Weights of a small GPT-style language model, trained from scratch on English Wikipedia: tied embeddings, a variant of Adam for these matrices.
Each number is 500 + 25 x the weight over the matrix's rms, rounded and kept within 0 to 999. Layers, rows and columns count from 0. Numbers have three digits each.

# layer 9 MLP down (transposed), 1536x512, rms 0.0375, rows 169-205, columns 0-127
540459481524515505502512495509494470494495502479460503548452459508509512546512502496476522488503498476510507480507523483536500533541520534500509512511530516517508514477491484528476504501518514516481543518493478513495523485512514487498526477482484509521510511505503489540522520499520497483466446506480475555483527526534493487457485485495463520488469529493519487498515496496538538527532
495490499475524480525532481513496505522505507480493494496515472514503503473520509503484487469510501517464551504491498486530512513496526509464484529482502520529533502466513513541499541493504494498477478529543505497461497539503489514541466473496505493510492495475512485484496497492516473505464488506513455478511527470495485459475464486499478498474553525474528492474491510513516461485542
517461538517540543502505472499495548487465522525508507493506486490514535439506531500493509456506488492470470512509489499498493487491514496562484485456485502519526488503479470484492474517500494495475530469538512492471517506490477474488487485504525477468469535485487489498483456529487531464557474492476495516496524514535502524511531513499495520486500498534491495510470502488476492469478
499503456491466521462472479496504487484555547534507497527510477546500465490478493521499497468457509498502490528517467537475551495468541518506485479491539493459505482522536499495480513493429511523478464542502458445507492489501512463494507514490502539534476504450508522467506499482464532492493499503461502486508471503469475493502479484507430499513525519508518474524557524473510511491493
499463457485532514501467478490491486498512503505493516529498474470539490518476512508493488536494504485519500550502501480497513477482507489529534489499492480491559505494451525570507466522488536511537442474482448521472499488505529484470513464461490523502505500490496449492516526475510523510522466485522488499504491431517466496505535504510478437520495485475490477451463476488448510502485
513462488505509502494531501521552525527520507526505501522451457477512522476496519498510504517459505500463481514513496539491487502518552496509508443481532448439501506458459500500478521498481515507478509477525511506474511499495509526518472521477514495495483496500496544493494495523532469489510467536503499525478486478485509482464509496495510527490465489481535459485535519518433502532475
534498526509478531506494535500546496515508518483573470484534456481545498497488497489449523525517514515478490518522487507471538489521471477499489473508508474489514507473486492521484526494455471498499493496480515526528498524572508566512512522481522492518498492501511527470502513468462519487487492533493449463501456493498548506527469507521516489455468515525533476513505506518503508517524
516493506480518451470519497496531490523511469479534503547496499489422472540515505457537530519486519520531561511509488512508514533509522548487503528491529500501562463425445514491491475500468501520479480526525541506561532501474534517508496468502497497551521466526497474496496474497528528513498507476520497529499548463490499516514465505497497455449495475488519476484454494523541514547525
479488510531537504510481505519502507505490481465492481501554500503539527508501538449482497510540469486476520527427507463499536491535536502533522531503471488499482501526468457496478520479476498480505489505467522477455511515458545523462484524465453513453464498513448506534483491452501514533505506509453497481450491472492480492513504500507483490493502483505519518527529505448466501517494
523496482525540488501477469502482515486430498496529520487518519463495489493504482539505519508524450492472526495508532481515457463535450533533505517440502520507474495447483444500465460519527471529484470514522497492510463489473487479485494499497504500494541528486520502494475507473516534452476477512491516493464507485478409419465489512507468437517509479545508463464493515520401547502565
468492507502504513456469477512490498494499488492471497488519508517520483502459503505492471478477486512484495515501515528505522502473481515475532486519506495513460553501498517515479526474501441544542525502473530524457449459513496503455504468515496536536513495504492497464483481490481512512511507505509500466598472478533467529518533495502525527494486526533510514497519475504626542485507
489486507518489457476489524491492464513504502564490513490475496495514514511512477526461496495490521494495495473501515471514493543485472460498463521519517472467511488505492496459484488483511512500526550497495506484496500456477493454495465482504451481466505476466522506501516479503471501478433523467497507517472479547466480507496485490558436529477497456510486474547465475509513471507477
579518507490493484519503492550542490478501485487512515523498471530486515516449539501514495485468520483523509485500474539459520519488527461477506493521480491483482529469477508484508565464532539476509511468506544507443518523514517496508533498518498511512513489533508503481439512496561519501488435493498541530446518550505487488465463487502459496464488508542464490573548470512439501468558
533530501507501505492461520430514479494447517455506563482482495505515493480530520486496517480495473471539451445508496510530510478487493529478513545500490486534434498518493491483516518550536471511520506500493555461515460477484513500549505475482455480447500566459494464525504506510491503490491480497463505502515488480482579523472525469494548490497448529465469522501498443528524529460508
521525495493491502525501469455487516543495520496441477516487504532494522479527525465464517515509478504535495469519501494483474451437488511538499504479526501466494514548516501492490481489516522449530500533497454450525531473493522472532471444518472525501555465452483504526489552476542487503499539482495509533506547521467475512459517512450477482560494483484452516519509486515515470501530
499521486493506492505498491456481497529503508469512535520510485523505516459502436489510494480509485496463489504464538485466501515492499506495538501487488513492549492476521507510506476492504510489483535501483509508453527485474510516480507494527481525491495517492497472519492507521473533501515489466485530452479495487481396512489480459500519462537512461475475456514503495474523521490532
516476515502492517487519494480462466522513489468460489527480462496466482526539458451511473530532495449484543496504479501486481487492487496518462490496490494522485445483435467517480489468444508464528533510450528523516484513502519525533476514449474511523497430543464539497489535457505481516481512473510504556535517544547515523566515476507503534489459484487482498416514526448555555517515
544474519503498426519492518479487541496504455444459525502508454502478489503496510477498482523452515515488497500485484512508477511541512480488497522501481509505534476521452496526487476469532499481518498453531496504520488525497468529497516490472494473463505493519481485538461479514483522519502523500529483476536494423527496516505507493500479465493506499487489504497511497531515493481490
504536512535504495514481489495552514517523499521470462486505497490440461514485511455516536512472453496506538500506530454464515483510505505485525494535454497506490517511505486482560502452474487516466459516479503534524499476462510502448519536478518542513527454496450523466498496462506481486496475549482540480475496463529514526447497477471502509503473532539505499543487484519530477484509
518471462510481487500515545510487523507509490454509475515544513505483495525493505477520472486511509480486510516512551521465533487526484480520525507536506511549503477509495510526564471480468478507475501534475505499506466509526482519469463464484527470500521505524516477489490487453524494532497511500520522498535536517519511516493477439470498504549489517481499512504490469508534510520454
467459476465515510529449485520483514482468537486479527452486513512516483493475503479490428486498497504519494433433495538562472494521497498503513494496511498488525505483495513477476516512515503489490489490510510543524493541493521534544528477521493475493519529462460504551481508464508494508460492473470505509496484504489536431514553497467500488537495464551482515520494466481452521553509
493511532487531458482556456491518504494519456486479491513436512489559494478496507518480492506545554459454513555498468526479494543491473495508491507481539549470527501547510509456520525508486540470521446490505482467502521524524547552497458501493499499505459510492503476481506489428507479515509512491478488518470517539515525508495521491468509528532488498498527555526507475468442506528507
522506477490513508473470451541481482521460496504469529528499500494475489484468505481489518518487503497520501502497492484495500499470548452489538520472471477491508520522506524503494535515468465483491487486485449532505506488502461500554516513473508524503507532507504471459508467526500496513489530513538528488462486467540493517464506480503520490512488477513484504470434454524436502464515
513509484475508505513513480524531493454516500488523505516486513472556511503458477498515515505489498519498473483497481544528484475492525497505497490479484453489482521483540518545505508527547525495530533502509498508494492501502478504537478503509459512484498492510490507507512478477491484469491541466530514465468522514507491477467551506480509509514504474504515521526488490494447467518514
470496511518538479508488500487504485550524526521527504498519478496554477498507496474488541525515512499507509498474491510492523482507491504480513541502501526498513463516495514531490485500487505544505472470512459501492459489542509480496508478518515479449508510504524516520498510489515512516470484543486525466556478496513518499521492453505485490505497526495501516487517464475490474510506
459500448516522474484516484522478462495507536513525452469457513516445513498520495516462492487539489542524511489566514484482514488510513477518519472461487520450500493507487506503482503499504450524450511509468517497512504483518529544487500519502489539509519497501501479505448493505492481537521498482480520495546509510499501492539464444518492469462511504487484510470496437498580548513492
488471509483480506508494485492500505498504468524491480507518475509514494521503495485452509479490491526512513490513493498507484469539516500488526510523499547520512492494507529514495436525497489466506514476451461482467504483535510537503490495498481511519471501499428485470489481460484503496463464500511532522477510498514496500507481509494526515500488502501523473511533480520498540535534
489479482476507502510514549511478462473459549497466496499497499521479494531503475497466471465474511482522541500549414485480506507531512468507491481524541506546457485518441493515507470490473524472492555530503490469484484470482493514502492507482533504510542517455527480530481480469504513553490514479452522499469563451457503470499497449517473500467466444446482509507467491477575511508473
422478505525480498495440506551499449523504517483488492493506505488509476514523497485479531465518480507457492499521504470501473485515516503481502560526484504501504476478519495485495446492529533509491436463510552501484503461499531506512502501546497517512493453514492485501541511489511488525484520524527468462468524515478547499539475513507524524475487500529475479494500477563491520520483
463482440516478479491500488505529438447497451564486523497513481464506524521545505509500482494452512510543506515516519485445498536531525477490532504551547525499521544467515510435520517490565460477595514477532528472477481485434490473529544526520486522504456512526496531523459511485459502458479518499519503497504510448539517473454509497504491473500494529534501497555522495531548559512497
506499552493469527519514514474479495462443545489494466494486471474557484473470479520516509517472500481498492481464502487515516477520512497484512525551484556511472475502492468526506489468516478440512511512513520472540456521500545496494536480492492463512516481518495558500526479537534478482497492479512496515458535483493522504524518480514493416464496489512527437479517493482455532476501
497529491501513525493494537495499506502502506535495486496491518492530510512516483539479533495506463528507492520491483512486488484466513526515495465500487504486464466467477545510489490463502478492508518540482506503513548477475498491483518482464515478550467496496478532467500529510519513472492495494504532519502509511505496510466547501459505537506464489501531463469535457510498539440531
490493515504486533490475505533514512518517507467505510485469511495501474491531530455485518480488492494483514524456499518527519503505516466499483468505504470457512483521483503544531513530495482475505480473517462469514560483517503523498525493508509554523511514493501527506503485550491502537521501485472517521493485508459471483500454475534494491477510464518519528544504496479549509481490
478484502502498510470509513479486495524518538495536502470484510549508529480479480496479518537520494528492518561524458515498508553463522521481493479503529522525491521469491472504466508491493513530463493486507490484465454539497472510510565483508481491528546488515517509521538455489479501531497471502476463507519492497543504464488537501462524546479516480491463481479536468512402455521509
520505490550464529531492562498506517512541512514510461504505519552531510478473468495508483523503502509502498474465474552510518480501499490530514487520537503532498530520512515500483502549484519456485476487467540479461533489524493478507557502487507510468523474495500450508515469513470451493540456563518500510483484546491519563523556467458540502576496483494438495495458475473505498503530
498489523526471510517488521472492500487476525547524497469500477488420483533534511469460515529512535540536479496457504505494488510550515524537514528501502500530545473471499475511499476500514487531513478518562527549510481496485496503479543572494551507524516515491487542513445500514508482475468527513525490501534531484507502464505510476534490498500448502478454522507502510526503514526486
520528502530485448503517510464485527479525508512525545470505501501517519488479520490504501536502499477509521526490501499465522530481496489486493528539490530489503524514493478503511500497527511541512468498533468489493522503504509493492473463513523500465536473488522490512486519521512490514499497502469526518514512536526506488531471489481542517508484488467496499503535472457469551439476
# layer 9 MLP gate, 1536x512, rms 0.0391, rows 170-205, columns 0-127
511481509526512477504491504469515512478493474465517482491488526449528497500471493509485503540481538510479525528542444501491490463452481440499503500522515533498472520499520515509472523495512530516517504485486494506502494489501455498496494496470444526517539473520513510495497481514475467529519505542471496490489508487502474522499498498510497516481526533551469515508494492490477492526494
522516517528505465498519506496538510500476507506530494485479511511487488463535539492532513488525498482504464548530529486543465489538480472522517511524527491515467498485494456518506518489498498476491516496495488501493498510488506539494472464547515532491470519499506516505519500506505520518522493506470471512525531487466490528516504482467478494532484463486532489453492489513500506505509
523520510492512511471510495529520496481469517500477516526528505521499482497476516543504496535495479522476480498467517496507531437482498511514508498489538494503480525512523470481461503516530507491482519515496497488480525494480531543477525487476508480497507499501478497489529461537510492465469495480482499470466491520503492477463460517510461526548530517469513476474520515462490508464514
514505507512471479536492495482468513483488520522478490477483475503514498514475544509466426515491487528497480551559541467482572519462516502497527513566483539542477512478455504436472542477485545493514464542487504475498476454477521480450524510557481501484503518495520523494469545482463523500491472483465497510494488470462528492533477498499526571486487508496518528538525554482494553495492
546502512468530505491483508534494526542455473511445486484510519514519484486456495473476539573536443519515509501493496513453499535505468498474513530522499536505488494478464502477508517470516495503532509499442470485524479469471511527484478513479509492475525499538482496486526494526474509468494493488502455488501477496518484505517488530511516528514480547501528492500548484519521526536509
488557447494480454504455488466481510450464550465479489524499467506529501520503580501484482463484488487542480494491508514492497522502492494478469509475522498507479490505466492472497483528490537498533494507472521465513548515454497473508520489518481529465526513519506470562534478555524514503499504532524536502481528478531523497506493452533521533496494498477488486456491489493494504509523
488478541509462486489498484506471519509509500507533511500500485474520521476496500452447531530564459502505485564500510517499490520498522513515467486471482475446477526533515474461507489507532529477518494527470446447482468515514491490521517525509521531473520558518492502495510496517515444527520539491467486504511536556474517518473494537488540501527491494460498441496446481505492492514517
536529506505484524475449513511502491494512494504482451503510500468552503510438499537501505495545495514515458474493504457452520488521543486502530515479485493489504475432505472502504493467483505516482527527493517491517518470492474487516454510536497514513485485556513454485527460504464493498516483523503509491475502501509495524493515513517482545514512503529505497469515453487462474459497
501561492505505462503451495485504497515471517499506512494461465485523511484493482520489492525527501504488505516508537486531435511520494491523464511482541504525482515512471505476471499459468500528474479524497511498495505500489530520509463490495488528489557518522489488473493490496534560474514515520498502526483478492547472560501553473528468570460505541494509555455511480534474487534515
495508509488509536466497499508542510506479490517463423474507514470498485490474489529489489520490510496492479507480510478518504469504504514507554477494492569488486486495509482503485520488507475518484507519489514475493473467500464509479510511494470523511522472524446538470491486498505533499515526492488482507487455475529492496481493485521488517509502502529498491501477482483508534449505
498499512489503463493535519555441517523487470491515487533535483473506458493480497474517519504483495479465484502448449489534432493482513506495493502494479490555502548464501530549487490510502524519504462504501528538481503467529496530428524516484523507522520561534502516485520505512523479465502490489545486494483497494481538510497530504516484467524520566510482458459540517481457493504520
482474483487496494502470488533457495564439508506491468481543481486523461468509508525483496547569507467496463496497469514521500526501530483499503543533484512524491536539472519520501525446491513507525504516512488491495504496507499522518514545505472519539515492533514437456462499533448458477533483508521549457499541482547471493503523475498477487488512516438477516529528441508445459522506
464484492483516466482523475577494517508524530492507514500468530502521504484495498516492495520452465521498486501465511470460530518472502507493466469499480509508492526538473468492527479534529501493500527491492496442489575507503517513460527538517489561474433506504527504462469486488506505510542513522462516500477475467477445505493489528505492498512491516499525468497513492483501496458502
513545512509495508524498484484520498510504488520484515502490502499540522478504517524489467480509442426472512524456474476496479523491517475551494458468489490527479485508494488499492482518487501545484474482513507496495480483499477490530494494512526519482531432481450534519520476500531496495484501501486511463483523511465521502491502484554484579463566509489541467507487525517493503522494
531462496510513504493501496505556499492494486502467462513517498480499526501510506504482494508518520505477429512523504471506522509493522527533542481515470496486506478474501491503496490495496469504453492520510514527497479520503520513490520488487452503494499502527534471468479511518488448483497498498478504499476539497529485515502511513498489523512482503519511484445544478509470505515510
513487501572510496515499499547524492507514532514494464539494485461508499461486473530527484514536506476504484514513516476502510494506464491496514491551510534473485492480530485453502501525472502531497518500511486484482482514482507530507483533509475501382511488551510468505512507555520493531497514525497485475458521500506485518426512479480451543497528481482537470531477509499494517484495
484479492501465498478518458498492478506474525455479478509479556495508514504513478490468505471500475483475532490509538491524517459464512472516503541497506517494477535424463528494484561519524515496492490493499482542486516505503516516481490490504508469500523474500475479479539530507496479475452496519492505519495536496498524472489513503459493497486474494490493444483524507521453516505482
473504480513472478513498457521471522553498495534539503515522488459503505455496501474511527452502501481483501472531515456480522506523506479469456532507486515480516502525510543504503472462494473512500498488450475537513532534508498497474501479524488536483503493506481474523518479554494476522457456481502487499482451526478529524530486459508480512499481483480507496508488522492492490508497
483495482504511509471481496526501505494548463494494477474495493491510465502498488522503480534473522553491497510490480506517508494494509467535509490470515499520476507498512480503485539496496479456563446486481479493544469531498463511502500520509477503490537474493543538470513491496484502499483499501550505528473464549485477493521451498443458515478476550482491470481522525487491485528541
472499492467474501482489513509461459480489533545510506511470482508521511482514530526464472489459457497481471549491528487528457491507527481503533494447486506518520532508497480466490516504481505528493498535499492558489508483486476515481537478547492480497541537483488485533509516471533472464471506503508532492501547499464527476507510497523497516523488458538502518502513493504509532532478
490493514465495532474485523510534479530532507511482484502528485491521517478518494515496472506485494501458549536486494515441518549463522487477533472519548556474542545507509494480521517523503553511489473484514486500514523482501489491493475520496509496489510504507458518466493544528465513546515527537455518431486474512481485469540529488526477496524509508485533483507506521544425499526505
463513510496465506494488438465521502505520510495484491495508487494508483485512522507497474531494508468509492478505463467539490507477481497544512526520476491508469531494487516505491515505485515524487475551499542530481479544518498476485468508561527534485476536502502495514495532461516509460462521476523450486510518506554487464548531476510515530467475464496488532481522513544480472535502
501450549502479510512463496542477551496497500495499495549480514509483492517520467511522510496461496480490532509516491507482486501528496540489473493513491524472451535502526464488524505543483505511509514500506506551475459508519512534505483482514505488494476517512516504469500443509474498498510520502561568484502512502494511511517478469510523477534501494461492505490466488499449487530468
482474492469486492533458499501548478499507506506452483564499546516483529468476513542481491509475525508482448509531505494541488488452439499473500460461492511495483504529501530469509541450463492512553496529465454474538512528531503527500529525507472500532453496500478506465519512472454515457510496499507473509480503510510490494501493510538481526512496514505459461505518525480468495490499
512475508497468468523515474542491476462520491513523486556546474489519526516488543504497509516514459526476522517500475481475455528507510526505495514503460500468455503491506478504489524488529484515512538514498489539474453489521495484499534495484541475511555518515506498524533492485497493483451527501510537481528477524472527491533489479542515530453500516498463501466492517521491509482566
510517507487495469528497493537520484479513520456482502489508511492478455493503528523496495512490495456484501503524489508489482516518485509527537475520507458538475492503509510498519527487458472468513516495486503495490534501483532490463470477496488472494514503539481514500503538469491495515503499492513499496500541456540499489519484514518494516497494509449467500495466501475510493506521
500512471522482490525470456488521549477496536488440501553536484483505483452468539525522522524538452501517457531459472521488480518488553476524535500515501567518493499508489491482503493530471518484441476478505517511518495484457535511481484543510506474480511510495465533464509503480478458469493504519506451463495478539466422514520501467476485484489451494496510492502503562548469533540501
468468502495465484464496490503473529472509517537483491501521487489512495518498492463508522497498455498468458486505481487499494534498515546470444489514526538544476555481491452519508523561471497557528488521502518499505484463537513518492527522517471505449525514486478491471504499462539506557524473519524527475511484512512465543520497506446486502465505546504512527508520536489522499518497
449483499499493483504458489520519497534544515504493522553496497433533518490539536503519526497502450503490471571496510474490472504494542528514521492492509467517495502500468478523510433527474535506503461503509524473508490500501519498498497467486501509487503526518438457515516477506528518493506528451506500523469498503513519495475541477484476526506518469473511460470456523484471522480501
557536476515502474491511476501513519501464504469505543506512484459515493502494491527497508479494516508537470466449487509484515504469513458533484516511504490494493483506494480504519495489533484508454524504475495502446493522504499511483445488511488536441469533472525483536477505519433451477500491545507479456491508519498483525487499501529486489527494425469495494477512540492489523524506
512488508475479501489517510467484465498487454483489526501507472501513503472483492491511452493497516474503515527541502504561529516482529504506475551497502525494504526448517458512490516513527521520490496494476489534454473522503510523516496517523503521504504490527479541518493433508481507492468501522459516484500493491492500542528496502516461487482508469459532502448498498502477481515505
505501504512466490465492467503474525487544485523500503455518489462511519498462514470515518495479465516545502490507493509456497517502523487519464539543514486518514545482479490527494448486513541504515483532502499480493529498510470493483509487515522498507514534514537528514480457510495476528527491517521511489505460529495455483472509517501468488497458500505515484483506481485484535554464
466496476494475492499543484476475506544500495484447489516529538514524480505483490525436472490460519463491498524489486491454440498567457478507481529524466482465511498456513515491512503492515515467502500501499538521518523505530540508459467469533500505493533491509510496516516500520495495514480476512490497481487508513498515507503476456512495471530522501498455576497514463520482524509489
496501489457526493502489513494502505495518483514473485523466537519523483525480524483485542532530530523501524568513486512477494470506537486501507444487539494489523490500547458507492485493500532533484505482491431546455521510520511455492495550525507492489487504528521487460492452540500495533504477478474511520471505504528462530485482530493493514516498514459492491508514507453455520484498
508511507508494475531486470498501505491466491567524443499522482485528489532523501507497532520483500497498439487519521464494530451518524511500522534509487463515517505510483513519474477483545544527501505550484518506467487521538507490540497464504465534507517485507422508496484471528516473498513515545486517488472544485483514496520512540467493502503487457465506495492471472478448521529474
511478504501467505503498488506482494533500494571474487505492498454503461464523501511482508518512503502499486549486476496530497515468533495521491498496479458502476514523478502482488512483487528479454502463499459545490491503492485494533486499460534498513513482533545494505466470531507494491470478517485497490465549513449533484557488482498520496493488493459497513526491478453452534510474
# layer 9 MLP up, 1536x512, rms 0.0415, rows 170-205, columns 0-127
491459465552518501480507490525493517472511511504514488486550504478494511563472508546450510470472494479496509478513512487474491452493505432517487480490533533460553484529486486482498492482534508514474488503475488554515510497520525515485528483511513486499521536508491527478489467477520444551534482490502528565486434511531501534529530486491483496503483492498516481539484454490472511510471
464519476533499460483508458483476510510502485468506501450515515508494486496554455482491475578509534463510525448499505486474477518504486503459524505515547503475511501476524554489492520487538477479502474537486500538509522483514498488544524477514523515530532463517508516503540545509520486517478501468490489508530539501498514480483464534494527490499488438487483510494526461515543523504486
477509479509479473514498558451502559507541495508515470496513480468504461512499514477489496467514468505469526558493525470508482530518529457486504500527507496506489476491483510501530525484478476503513483494518510492498455496535503542514482474483504546523470482541542468511471513524502494552512496529486465461535487475503507491551491480547548496462508458531514508526484490539508512455521
493467510490503442497523507510480515527503485481480518520515518519498448496502513533468477510514533455466522462483475474512488444478527475458491538481514521492488494537503480498505523506509475513504509510500469528494485512544446493487517523481494583518504521491484506479495476477478468541481516507543496493518464515497460469478494467487534501483422485525484484489496486570509534483525
494490548461518495524478464497435518527507563509531521491531432526517508484478471512461520521489496511510449505478536524533493497506498528512512540528478481517538488536477497524502508498490497511461517491512493490521510455532529507547566468528486454489470492557496523489486502483490450499503514522487498499489479475500538508485523477498525457504502484507506502504516495550506472504489
514556484499477473566486499524452487486497517497494505504504490491520483507484497524514509498512523501528511508506515530498491495469490521488486507485492520512496476507477498497493505485510493536488484484478508471508533511501487487508520479499490472487504498487513516494488477469478527496543500553486458517500494525496515522516481525481487504480531463482467516544515472480484448466550
502487541510414501515499463518497445493484503528543473514541574517519522510460492498494493509489466457507515528520517515517495515437507488497493437455458489440510537510549466500479507555547506482502509525483517504485498492465504485541516523526504512483535575490488482495528498487519503471461501434468554517490502548472489538452490508505497521533488523505512512491498478510486465518520
488479477512474472498502481520504508537487430490533527501463496522467461474543534484546465481494541472517506491518520517518497510484478507514491488515483495471504531553478527492494527547553512514481486486509470525467505527484517505487539508421501510511541512459492549514431511494501521534520504518516503477474493553503502504517490483507543502478490467487548507497472550530500543531527
524464498492500503494476490495499493534517492483486471569517479503509466494461478506502524544500482476510521529498451460446494456493516500528479523538485538454554486503511473518521487493460519480513489522511500443516547475499513502511529488487512498533524464513535477473482447526505466444509498521520481518541481492479500517498476476541541497501505551522510499468491506544538448463438
528495505509492476473493498495502543508501504543514517497510509466526485459510530478521505499522509508484491503485461487547522459506507474519471468504499482506496472534477506531479499536458496446472491470513524504490465511482438522515498544445501521510505484555468521518454497468505472557568490484519504511524497480486486484490511546545482535486479512489500497494503500528511547491489
503466496510482520468495460535511544489522504432504509505511527489521533492556543531496502505435480500488512551473491445520506487490525544508489468536503535535524490443492482487532501552469502490489462476503502509497539538509502503526496489542500520531469519493471496548501486514514501529486462515484450501513528503459498491575486471497539498545473525528509522502497513482508518505468
461509520509547530521476506564509520495523504452506512457542489502506492486520482490463493497528525484510495446522469538483435485539509525484516512501485509489503537481504451488500492496485499518529519479453509517483522504504503496476538506442471536483503527528488535474535491488465505537505481513459523543517552550469500538529557502513527526524465475508533480499508517545521482471502
491501490507530476498519495526496482536493496492514521532502529530502530485499501532539519523454514499473479519504484458506490504512518477471494502507479505456555519532499517495447493497491522469492490484509509467511504532521496521492495476515517542516495490522486481465521507494506506482531484511541488575484522507517498503506485500540487467491503462515548461480455495474476555519473
488485514501528504505477515493507492514507523514473503500501519461471542510491533496488474545450490479452499559513486483541472522522523516477496496492518534525482541501508456484482481516528507480483537470505472514474496493515476533493517530523518491496506504474500520456531441551461464486485545481528476482493496504508509468525491556513465516462511507511514532468500516483485480486513
508525504491512468506484513517503521503497507513526510529511488508502472465454494525496540522522496463485523468480482515534495515531462500488497509505537504491481529516485482473487531513479526481513518516481504512491521497483505510471489529526493512501492518507426495518506483481483534525495511500487503435496437481465510474515496470500519489509501478450498477526465524467536499471488
492504511490493494472480527505504530500495493504483496519495493434520474511540519536444501538477551507526473493521520520548467530495469539448520502475487519505504467496480477466476464539533492554491528460507483507503484529536478516455490463518506495484496507455519505485484512502482509526481517468478463531501560466462500507498506503481509500528513524503491484495466481465496524498503
460489464501540513495496481509489462474508527497510488470471514548482501479467437505505483465513477496511516477476499518506549467523528481506520476512481543509524521481463484514524508492497518475488531473536556478498506469486477514553488522471500501494505499489502500498501500470518495488513481498470516533486483532482524477453496520478500496502479507514502463497544511471489511478501
519485521454513478500510476516486459512490477518521534519543509481487471495501460514549489506541505522524510507528498495497509509456507504500511495533509485506464501514539493502524540519456481502542515495534505538505490523539505532495522501515495488515520503546499485492511543435499519478516560529509487497539538503497478469496497526504532492492492478476489526481537485539522495502504
503514507498504493511504458481510502486497495510494500515487503491509506493513456534484520509529522510520532502495528539570518568450522533497493500511506512539518494497486471478503466472518509570529500490463474527511500512514490554534497546544488484474492484487476456507538505481481523503486493519493486501479493451463512545483502540492548518516548499506503486469518525501486506531478
506555463511495505536523524474488503505513507504514526477545479488511487521499474490556506533466529497524491526523545482494470508504526533486508528554482516523491509479491483529501530464458472482443457516504488444504488513513509524442495467495492552496448507509483514495492464491487529507546504486514482475521516528493497507471466470525513531506524492497494452479518495453511484432494
526538468557539497539481485516456522499504495452490549480510522511507487495476527544483515525471529504538515510486503525540494533493489510529485541483427410506480484507496492509473496453489482481540514531484526452502498524528513496540526476518456493484490522474548464528491504490506488489486474500516510506486493490455477514427495504470469528457528490516468521504477479512523511514493
521497490491521500508486476497464497453516487500516471465517506558484453496473489536483489444493514441453464502491492494520474517495518546545489535496500505491483521501488455496515470550506491492518509502497476467497546498501487526479476462492534470499527542525547512478489501468519479485511486448509524501484538501469484470512427506530484523530534505492532527508515478510511495516506
486524503532489479499517487505526452511505498523445534500520508527486516482497503514479469535481511536491501498498486510449534479508483489513498504511485508464533479522457488499501520491466504501512491493481520470511479464493530508495501534521544454494518509501557524467468516554484486472496465527463502516540443493502470484503492532503478514477499489502470504472527521510514500517499
524494513521516520499490492483478488465502478476478542512486497492527501453506486503501477490503515485486532506497495513517491492429510507508519460508503488514502487526464484472499528522526503517507487489463504506538497498520511515520464484505558549483489512506475515458503498468480521486479500461492462489546539505517473498527534506518516479521466529469494507519513525546531470507512
538462534485521512512494493492507470483489465485496521491517482462510509479477493489473491532516542441501498518507495508484467478551455524513513510512499506516500558467502521501539521493510494491495488518478481488498499557500477482499502487507491484513513486481539489482482520490476484506502549497491507502516479533501500498477471532498479503483460549496509480482528474493510510482500
529480489502511497484505523514510522491523523517509504518509507519508509505496502515503471487477507466505518507500503485491431568490534480493460447552499486502502536540512478470490502488463468483527499520471506453533526476484491505515542490456507515515487472494499515482485490480519542484473541509499470534515525512526527474518484502470534495519507520462468514505470451493513477519521
527466497478504504551496469448502500497461492517451495527571433489531477512471541480520544483539494458532526524513499549509510516540521514516524525504528544489519484510430475537560531524488520488432469499479473493483548510446485465453504521500496444489504516488507509549483483497547479511467531472486440556497502474491427495550506508488514471530470506467499569489520519476439511479491
557538475482501560509506473536484520465479519469534521500500489518492532497513453469450485507441496491509496517516521498462469524498527497526512481534528503498503498515454492498459526500511528523487519526449459483496532513459455480485504491526529470485485494537501535508531477518493507497442467488501475540483502506539535553497489448527486534461495519489504505520520506477480482488477
505482496514487466510503516507499459519479507531521545523510534491497503480489519509509496482468499511529491558513492458507488495506535510572480526529456489517487475509523482492505497488518489496469476529476486496503500536571488463520531469519476530501502536481479458497569484509497544559517483457520438528493510529479465512513505507518525519494515472500543469489475492496501508531532
538471440514507459523522481507528522470505479513519497504528496498499489522527492471556525495507443554498468463503467505490512528484466508516534529468535481499477503493541483525490503550490510483543489487475498510486509519528456482491518475515491535473553505487537418502451499468514499493544534555491519461489477506516475499479528502494448529531483480505470506501460465464510531478484
500453492494509469502509464462490484489501463487511535516484430506495509500517452487537500516472517483506528498539523474553535511477465504483500525493529517509529474499525525506488473517526495493509465490514476521478468539527483487523479472492481500515503488489475527514483530461511544497466480496490484466545483526528516498486466475483521474490502475495508488451519430512511507469491
490463483503526483455499527520487513488570470499535516465493424498532498469442513516532515469505449539501535501483502493477512492493539473461511509503499460498501547518532526567453526519497488463510485528469457499522471490514488489516531503466520546495515506493503469490526507502537479505497561507489458521486467481530499468475530501466490531417492479459471466452486498515512516511506
523509473515512510498498581485521492476489475504503517477533478471470518505519512522497472536508505488501492452433489462471526527485489507508545548569540528513517510497506477534529512510522537476493489489486490512485489460486491502490471504489524517468477497472523478480426503537512504476526490515498491529520500489503499541472481491518499507459479517513536484525482536486522519488485
532522530481504500484539493485490480503453465524516496493504522463487501537525513544548503487482510487523492493469482490498498508481499500519476509509478545492500481475498543497500480478499498455501489514525508429523503532496467511476470452475495514499533513446440483507480467512480547438516520481541429475523517509524499446478532497492507477544512455528503488503490461474516521480520
516486448464505510496529490502426525484522527483485482533482522511528498536489504550490468477514486537510523528536478532484499519463504497501475495489488535518516532499485504487492494496493490474502479497482516489452500504500482474485561474494525528522490545530473475429488486486500500505451468481478503501499518532553468477544452525522474526518527535495470484499512502497490526509498
471510515486521491508474485547514470477557517475506497525478466526537503514432522477443517532517484541459479461477529510459529471499513508509483475476498469488500483511478525512523511489483449537504525524485544453530525521515502514502506517456482517492490488456501511460474498465449527500533487497507502488518475514480493472456524511503497516502509491479502483448479575560518491530478